Each number is 200 + 20 x the weight over its row's rms, rounded and kept within 0 to 999. Layers, rows and columns count from 0. The size before them is the row's rms in percent of the matrix's.

# down: layer 9 MLP down (transposed), 640x160, rms 0.078, rows 533-552, columns 80-159
# up: layer 9 MLP up, 640x160, rms 0.077, rows 534-553, columns 80-159
down533,095,191,186,225,211,200,210,184,200,208,239,188,231,200,193,185,217,207,150,212,209,171,210,211,172,231,197,191,195,164,190,211,188,220,235,246,223,215,190,214,193,201,205,208,186,208,191,167,240,207,193,244,190,164,224,141,218,194,226,197,195,250,234,217,195,201,198,182,230,221,218,196,206,209,213,172,205,214,201,200,178
up534,098,217,174,206,203,202,183,222,219,192,240,210,186,191,220,180,137,199,190,180,205,219,173,228,208,208,196,200,207,202,199,181,198,202,224,221,130,207,222,203,200,181,149,173,239,199,169,199,236,170,206,192,218,219,188,190,175,179,203,246,232,191,198,216,215,186,209,221,189,229,160,216,188,207,198,173,201,212,198,210,225
down534,096,211,207,192,190,182,192,240,224,232,178,221,200,208,214,219,222,204,172,209,180,208,203,220,207,216,172,179,209,231,211,202,238,167,167,178,198,220,196,196,201,209,198,222,193,198,222,185,183,224,213,210,192,203,230,191,163,207,193,189,191,193,188,195,173,175,198,204,202,162,180,195,189,213,210,204,186,175,206,191,209
up535,103,176,169,187,194,218,227,188,208,189,210,212,185,203,192,194,222,186,209,213,196,232,188,213,226,178,196,209,197,214,214,167,179,192,184,177,163,166,213,194,237,233,218,185,208,228,204,204,249,201,186,216,181,208,184,164,211,205,184,176,216,191,197,195,178,191,171,188,196,167,183,232,187,169,201,207,206,207,194,180,221
down535,102,215,234,196,188,195,185,218,199,194,205,172,195,192,186,201,184,202,215,186,192,177,228,201,210,189,224,218,198,204,204,206,234,192,211,187,199,206,235,215,194,209,181,198,193,206,229,221,211,190,176,177,169,219,194,217,133,193,208,201,231,153,151,169,216,191,208,189,201,177,204,151,178,237,210,186,225,186,187,236,182
up536,091,204,184,170,193,190,207,193,197,206,205,202,191,212,190,206,210,213,163,225,203,214,200,300,196,224,181,216,244,214,190,180,205,198,201,175,208,188,193,230,187,190,206,193,175,203,222,170,210,227,204,190,226,212,180,191,177,207,163,180,213,175,210,177,224,193,208,226,185,199,204,210,190,195,185,233,200,199,202,196,219
down536,086,217,194,196,185,211,192,185,191,212,205,192,255,193,218,222,171,180,210,186,223,180,203,153,213,177,220,225,203,240,227,221,218,186,199,202,184,203,176,187,199,235,207,194,197,192,169,213,237,182,189,218,183,187,195,230,220,217,208,195,210,190,188,234,197,226,227,147,192,189,192,170,239,188,210,162,237,186,222,189,161
up537,092,205,201,221,226,251,221,197,200,192,203,187,192,193,170,223,184,216,197,236,188,225,186,201,214,207,237,213,191,168,205,209,184,187,186,207,193,220,198,209,190,219,173,214,201,194,230,177,213,182,194,235,168,187,189,212,172,235,180,180,208,203,182,199,171,227,230,237,192,190,142,181,179,204,198,236,200,202,221,187,203
down537,093,213,169,174,177,166,168,178,211,183,211,217,257,224,219,167,178,196,198,177,206,200,205,224,239,165,170,205,204,176,210,205,205,182,229,181,211,201,218,209,190,211,224,191,184,197,181,173,194,235,197,192,191,178,207,208,201,171,163,218,226,200,215,177,225,216,209,165,203,183,219,195,216,189,206,195,203,217,193,219,184
up538,100,177,211,177,217,179,200,220,196,185,195,205,201,210,225,211,184,183,172,226,200,230,175,267,240,227,218,193,221,178,186,204,164,186,187,224,154,203,189,191,169,201,173,207,182,172,159,203,222,166,205,205,195,230,199,187,196,200,192,196,217,209,179,167,214,238,187,220,199,207,214,174,175,200,222,169,209,198,208,245,190
down538,101,205,229,208,182,198,189,226,199,227,225,195,195,179,212,176,200,210,195,198,194,148,218,156,203,159,173,205,183,235,198,201,262,186,190,190,211,210,202,230,207,192,199,198,229,205,231,225,236,195,226,227,171,184,193,217,213,175,220,235,198,184,202,237,157,195,204,196,186,203,210,195,209,220,194,177,215,194,183,189,210
up539,105,214,192,216,200,181,205,248,203,249,185,205,189,188,210,184,210,182,186,196,186,214,204,202,218,192,215,212,200,178,205,177,206,206,165,178,165,208,233,218,214,170,207,196,211,210,201,209,204,195,244,234,186,244,199,189,205,201,175,204,210,214,214,186,197,204,173,204,208,200,200,235,172,166,166,197,181,195,212,202,202
down539,099,235,212,194,176,196,209,206,223,209,189,195,209,203,186,206,229,191,186,222,178,190,189,187,218,208,257,196,166,223,165,193,212,206,204,212,250,185,155,214,196,243,207,213,198,174,182,190,169,206,174,209,210,174,204,206,191,175,220,235,169,182,209,176,221,183,180,166,206,193,163,219,186,189,233,181,208,213,192,222,188
up540,103,177,178,226,166,233,203,187,236,181,200,187,185,167,200,149,181,184,210,211,243,191,183,205,224,189,191,183,192,220,197,209,165,236,169,188,193,151,245,205,224,197,201,185,223,218,225,228,189,190,225,188,194,181,158,199,207,228,232,199,192,184,197,185,218,189,196,217,198,167,209,213,166,210,174,222,235,186,227,191,205
down540,099,202,226,196,187,164,234,208,192,192,220,203,163,182,204,212,183,215,203,180,196,154,185,229,183,217,208,205,239,193,167,200,222,204,201,196,209,212,232,207,211,191,212,217,201,212,213,232,158,185,207,175,204,199,219,225,203,195,185,184,209,221,193,190,203,242,210,177,174,211,220,191,187,198,212,174,218,238,167,181,197
up541,104,201,203,164,217,196,213,182,210,184,197,203,188,189,215,192,180,224,204,245,192,219,174,228,206,163,216,166,183,182,197,202,202,208,192,234,187,169,198,171,191,159,215,206,181,187,178,210,210,183,213,212,206,229,197,207,205,196,218,180,187,175,213,197,159,188,215,249,189,204,175,246,195,211,251,214,185,184,210,194,212
down541,098,217,217,196,184,207,193,198,182,192,227,187,175,179,179,211,235,174,165,216,189,179,218,232,192,227,189,199,237,223,227,213,191,231,210,187,191,243,180,182,216,200,169,181,196,192,192,167,225,189,174,198,211,185,207,227,217,238,209,181,205,190,176,169,218,178,180,204,183,198,201,207,210,188,198,153,226,196,196,173,190
up542,109,174,212,196,209,196,219,207,198,201,194,207,166,209,209,170,197,221,171,198,197,210,201,198,185,191,202,188,208,136,200,211,193,212,226,164,219,203,217,212,220,189,151,160,207,205,194,181,230,182,187,191,232,249,190,217,196,183,215,241,216,219,173,214,179,184,156,209,222,191,217,202,199,191,193,218,214,176,176,253,227
down542,107,197,201,204,188,229,218,155,187,220,194,187,213,205,189,236,196,175,226,217,200,205,160,209,207,210,226,233,191,186,183,211,181,214,194,195,209,182,159,164,188,198,246,185,200,211,211,202,216,233,183,208,210,163,205,166,224,200,219,190,192,207,209,181,197,209,215,176,175,179,235,231,192,214,218,171,176,200,227,184,223
up543,108,192,185,190,193,228,225,175,193,211,186,197,179,195,217,165,198,228,214,245,204,209,191,208,189,232,194,199,195,171,215,165,208,182,198,215,192,198,229,188,223,192,147,191,196,163,206,193,185,214,193,198,206,213,176,220,202,205,221,189,191,242,159,202,235,231,183,177,196,202,196,224,176,162,210,174,176,215,197,182,204
down543,117,191,186,181,219,191,257,196,217,217,188,182,203,192,195,186,186,181,192,232,191,180,168,205,195,235,166,210,194,186,191,170,202,193,190,215,184,164,194,198,213,185,211,217,161,190,209,195,198,245,185,193,221,141,189,174,204,195,190,192,212,174,207,180,207,229,193,177,187,198,215,209,215,174,208,194,197,193,196,223,186
up544,100,189,214,195,171,189,229,220,203,248,183,197,190,179,184,209,215,197,179,194,203,193,178,217,196,168,197,196,235,183,203,177,196,216,222,219,213,178,204,171,230,197,186,198,164,195,195,211,213,178,190,198,209,195,160,208,218,183,205,162,195,194,200,197,172,202,171,177,225,191,167,203,187,236,193,172,205,182,210,225,202
down544,100,220,209,232,200,187,184,234,170,152,198,210,214,213,204,194,223,190,229,237,203,190,195,196,188,183,197,213,183,199,192,215,217,195,204,244,192,167,219,194,193,193,196,209,220,186,248,194,165,208,202,192,187,196,201,203,199,215,210,233,188,203,200,179,244,230,193,203,197,191,209,159,167,180,193,179,197,206,209,203,203
up545,101,198,225,222,190,162,229,208,199,166,195,197,198,179,231,235,188,203,187,175,199,211,170,209,174,167,218,216,206,214,193,210,192,218,179,197,197,206,227,216,179,202,200,197,208,173,196,203,241,222,198,221,218,212,203,222,213,189,203,203,181,238,198,211,190,224,184,216,198,177,205,222,168,207,210,165,163,181,214,194,218
down545,104,219,212,235,173,195,191,204,176,199,174,178,239,209,215,204,217,186,234,203,204,206,206,203,225,194,206,177,242,182,198,221,190,216,203,185,211,192,177,181,178,180,209,228,206,203,197,179,176,176,183,213,221,208,221,188,212,222,201,190,240,201,222,207,169,177,180,225,212,208,189,244,241,204,232,182,186,186,204,217,177
up546,098,206,206,233,193,216,177,218,196,229,213,201,179,175,169,217,156,195,208,216,202,201,181,218,229,200,207,184,192,198,245,209,212,238,184,203,220,194,220,195,166,180,207,203,186,220,224,230,176,196,213,201,194,235,188,214,159,168,197,197,191,213,204,170,163,202,160,214,246,219,210,214,191,200,206,176,169,186,207,229,157
down546,095,193,190,175,207,206,171,195,213,197,201,192,224,231,213,154,233,228,224,202,211,217,189,203,184,184,160,194,202,207,158,238,178,163,202,164,218,198,191,194,219,191,172,202,201,162,206,161,221,184,195,186,220,215,216,202,257,201,203,197,196,192,217,205,197,217,217,184,195,233,217,193,191,197,191,207,224,213,175,200,220
up547,102,176,191,182,157,190,217,228,256,186,206,219,184,208,216,160,192,190,180,179,249,187,199,200,202,202,163,196,202,200,202,215,205,201,204,207,195,188,188,223,190,191,210,177,184,200,195,202,181,186,221,176,195,190,188,231,220,254,244,184,177,200,208,196,227,207,208,192,236,190,241,211,208,205,186,198,196,207,178,202,184
down547,101,192,195,220,213,181,190,199,203,202,183,190,172,219,208,192,183,209,206,154,165,188,186,223,206,213,190,212,202,182,193,206,196,230,209,205,207,198,170,220,171,211,212,211,200,185,208,200,202,207,194,207,175,213,169,194,204,155,204,182,228,219,194,242,161,209,163,220,194,204,194,217,202,200,202,219,168,196,205,195,192
up548,099,207,201,205,183,160,185,211,208,232,224,227,172,171,232,184,193,194,208,214,200,187,158,186,209,210,178,220,184,197,216,189,194,262,210,222,204,211,228,177,226,219,201,185,218,230,208,203,220,168,258,201,225,190,187,201,202,198,218,225,188,195,185,227,195,203,206,236,223,176,203,208,164,218,213,181,195,214,213,188,196
down548,100,212,186,195,227,221,187,184,199,192,194,206,270,204,181,234,188,183,185,215,230,223,214,207,216,198,215,204,172,231,198,188,212,216,205,173,181,223,189,212,178,199,195,244,182,154,194,207,201,215,164,233,201,197,187,205,204,248,171,173,182,193,198,200,194,187,174,233,198,214,166,213,219,198,174,196,175,215,177,206,200
up549,107,143,185,217,206,211,217,174,227,182,183,189,185,212,199,222,213,172,211,261,215,226,208,209,150,194,198,203,227,217,190,181,195,206,202,209,184,207,241,206,230,202,188,221,214,204,185,185,212,204,228,214,211,189,167,204,193,223,214,237,180,210,178,249,208,181,205,211,180,173,193,213,221,215,161,165,186,217,201,162,209
down549,113,225,203,175,167,161,193,204,203,208,176,213,167,203,172,206,193,190,199,136,205,193,220,242,197,227,183,216,181,208,209,207,219,182,195,248,215,190,166,217,216,198,211,202,220,178,213,193,198,219,195,210,237,205,188,194,203,214,173,204,217,186,202,205,166,183,209,191,179,194,198,209,200,152,212,215,181,178,189,209,200
up550,096,218,189,201,186,173,213,232,200,212,207,204,184,236,177,230,213,202,197,156,177,196,197,223,164,216,230,212,202,224,230,208,195,185,204,196,168,196,197,148,212,230,207,211,186,189,219,196,179,217,218,219,180,203,205,198,218,192,196,191,196,190,167,188,224,220,187,157,225,201,203,191,193,181,229,181,233,204,219,187,204
down550,097,169,221,162,183,215,219,210,225,174,219,194,169,200,183,180,208,187,198,198,200,186,207,204,205,178,192,173,211,182,213,176,247,234,194,173,217,201,222,200,195,190,205,177,214,158,144,237,225,201,186,178,182,195,195,202,177,194,201,200,227,201,195,208,191,210,203,230,229,167,196,197,160,192,210,199,197,192,180,256,178
up551,105,221,174,235,210,205,188,172,248,208,192,172,165,194,213,222,185,202,156,218,200,200,199,194,183,201,176,207,217,239,229,212,168,212,202,213,216,181,216,216,217,211,178,181,212,169,188,204,174,192,230,227,217,170,168,226,194,203,189,214,184,167,174,200,198,202,207,228,206,191,221,204,186,200,193,208,200,207,203,221,199
down551,107,169,233,164,193,213,196,220,168,240,200,203,211,207,227,160,176,169,209,162,214,177,202,187,217,180,200,197,199,199,219,216,179,213,161,192,217,185,213,197,192,198,183,181,211,220,157,239,243,185,197,173,216,206,223,215,209,186,207,238,184,180,180,193,249,192,206,182,206,166,187,186,203,218,180,204,232,193,173,214,214
up552,095,191,166,181,169,187,219,177,181,220,213,166,201,195,199,203,215,187,170,201,217,224,152,225,210,196,214,241,205,193,197,204,246,193,200,178,189,190,234,210,203,168,179,216,214,190,217,193,213,183,203,216,177,186,192,248,186,185,203,204,188,221,193,175,192,215,206,209,188,222,155,167,213,198,182,188,206,185,207,194,186
down552,092,212,198,197,213,239,196,202,193,185,202,168,285,200,215,209,209,211,226,199,199,211,213,170,204,203,211,168,199,222,197,197,214,225,170,199,180,219,176,196,166,220,189,204,198,178,169,189,178,218,194,212,160,204,184,239,223,199,184,202,249,197,194,201,200,196,196,209,218,172,189,176,193,208,202,240,197,200,196,209,218
up553,098,218,196,218,227,202,183,214,240,219,216,212,174,203,210,205,187,225,201,212,189,207,194,194,195,151,231,192,207,152,214,180,195,198,219,206,185,187,228,200,239,203,218,191,222,209,217,204,185,204,219,193,262,194,225,188,163,181,190,190,193,201,171,213,194,240,172,185,177,203,214,200,182,211,222,187,182,185,218,211,225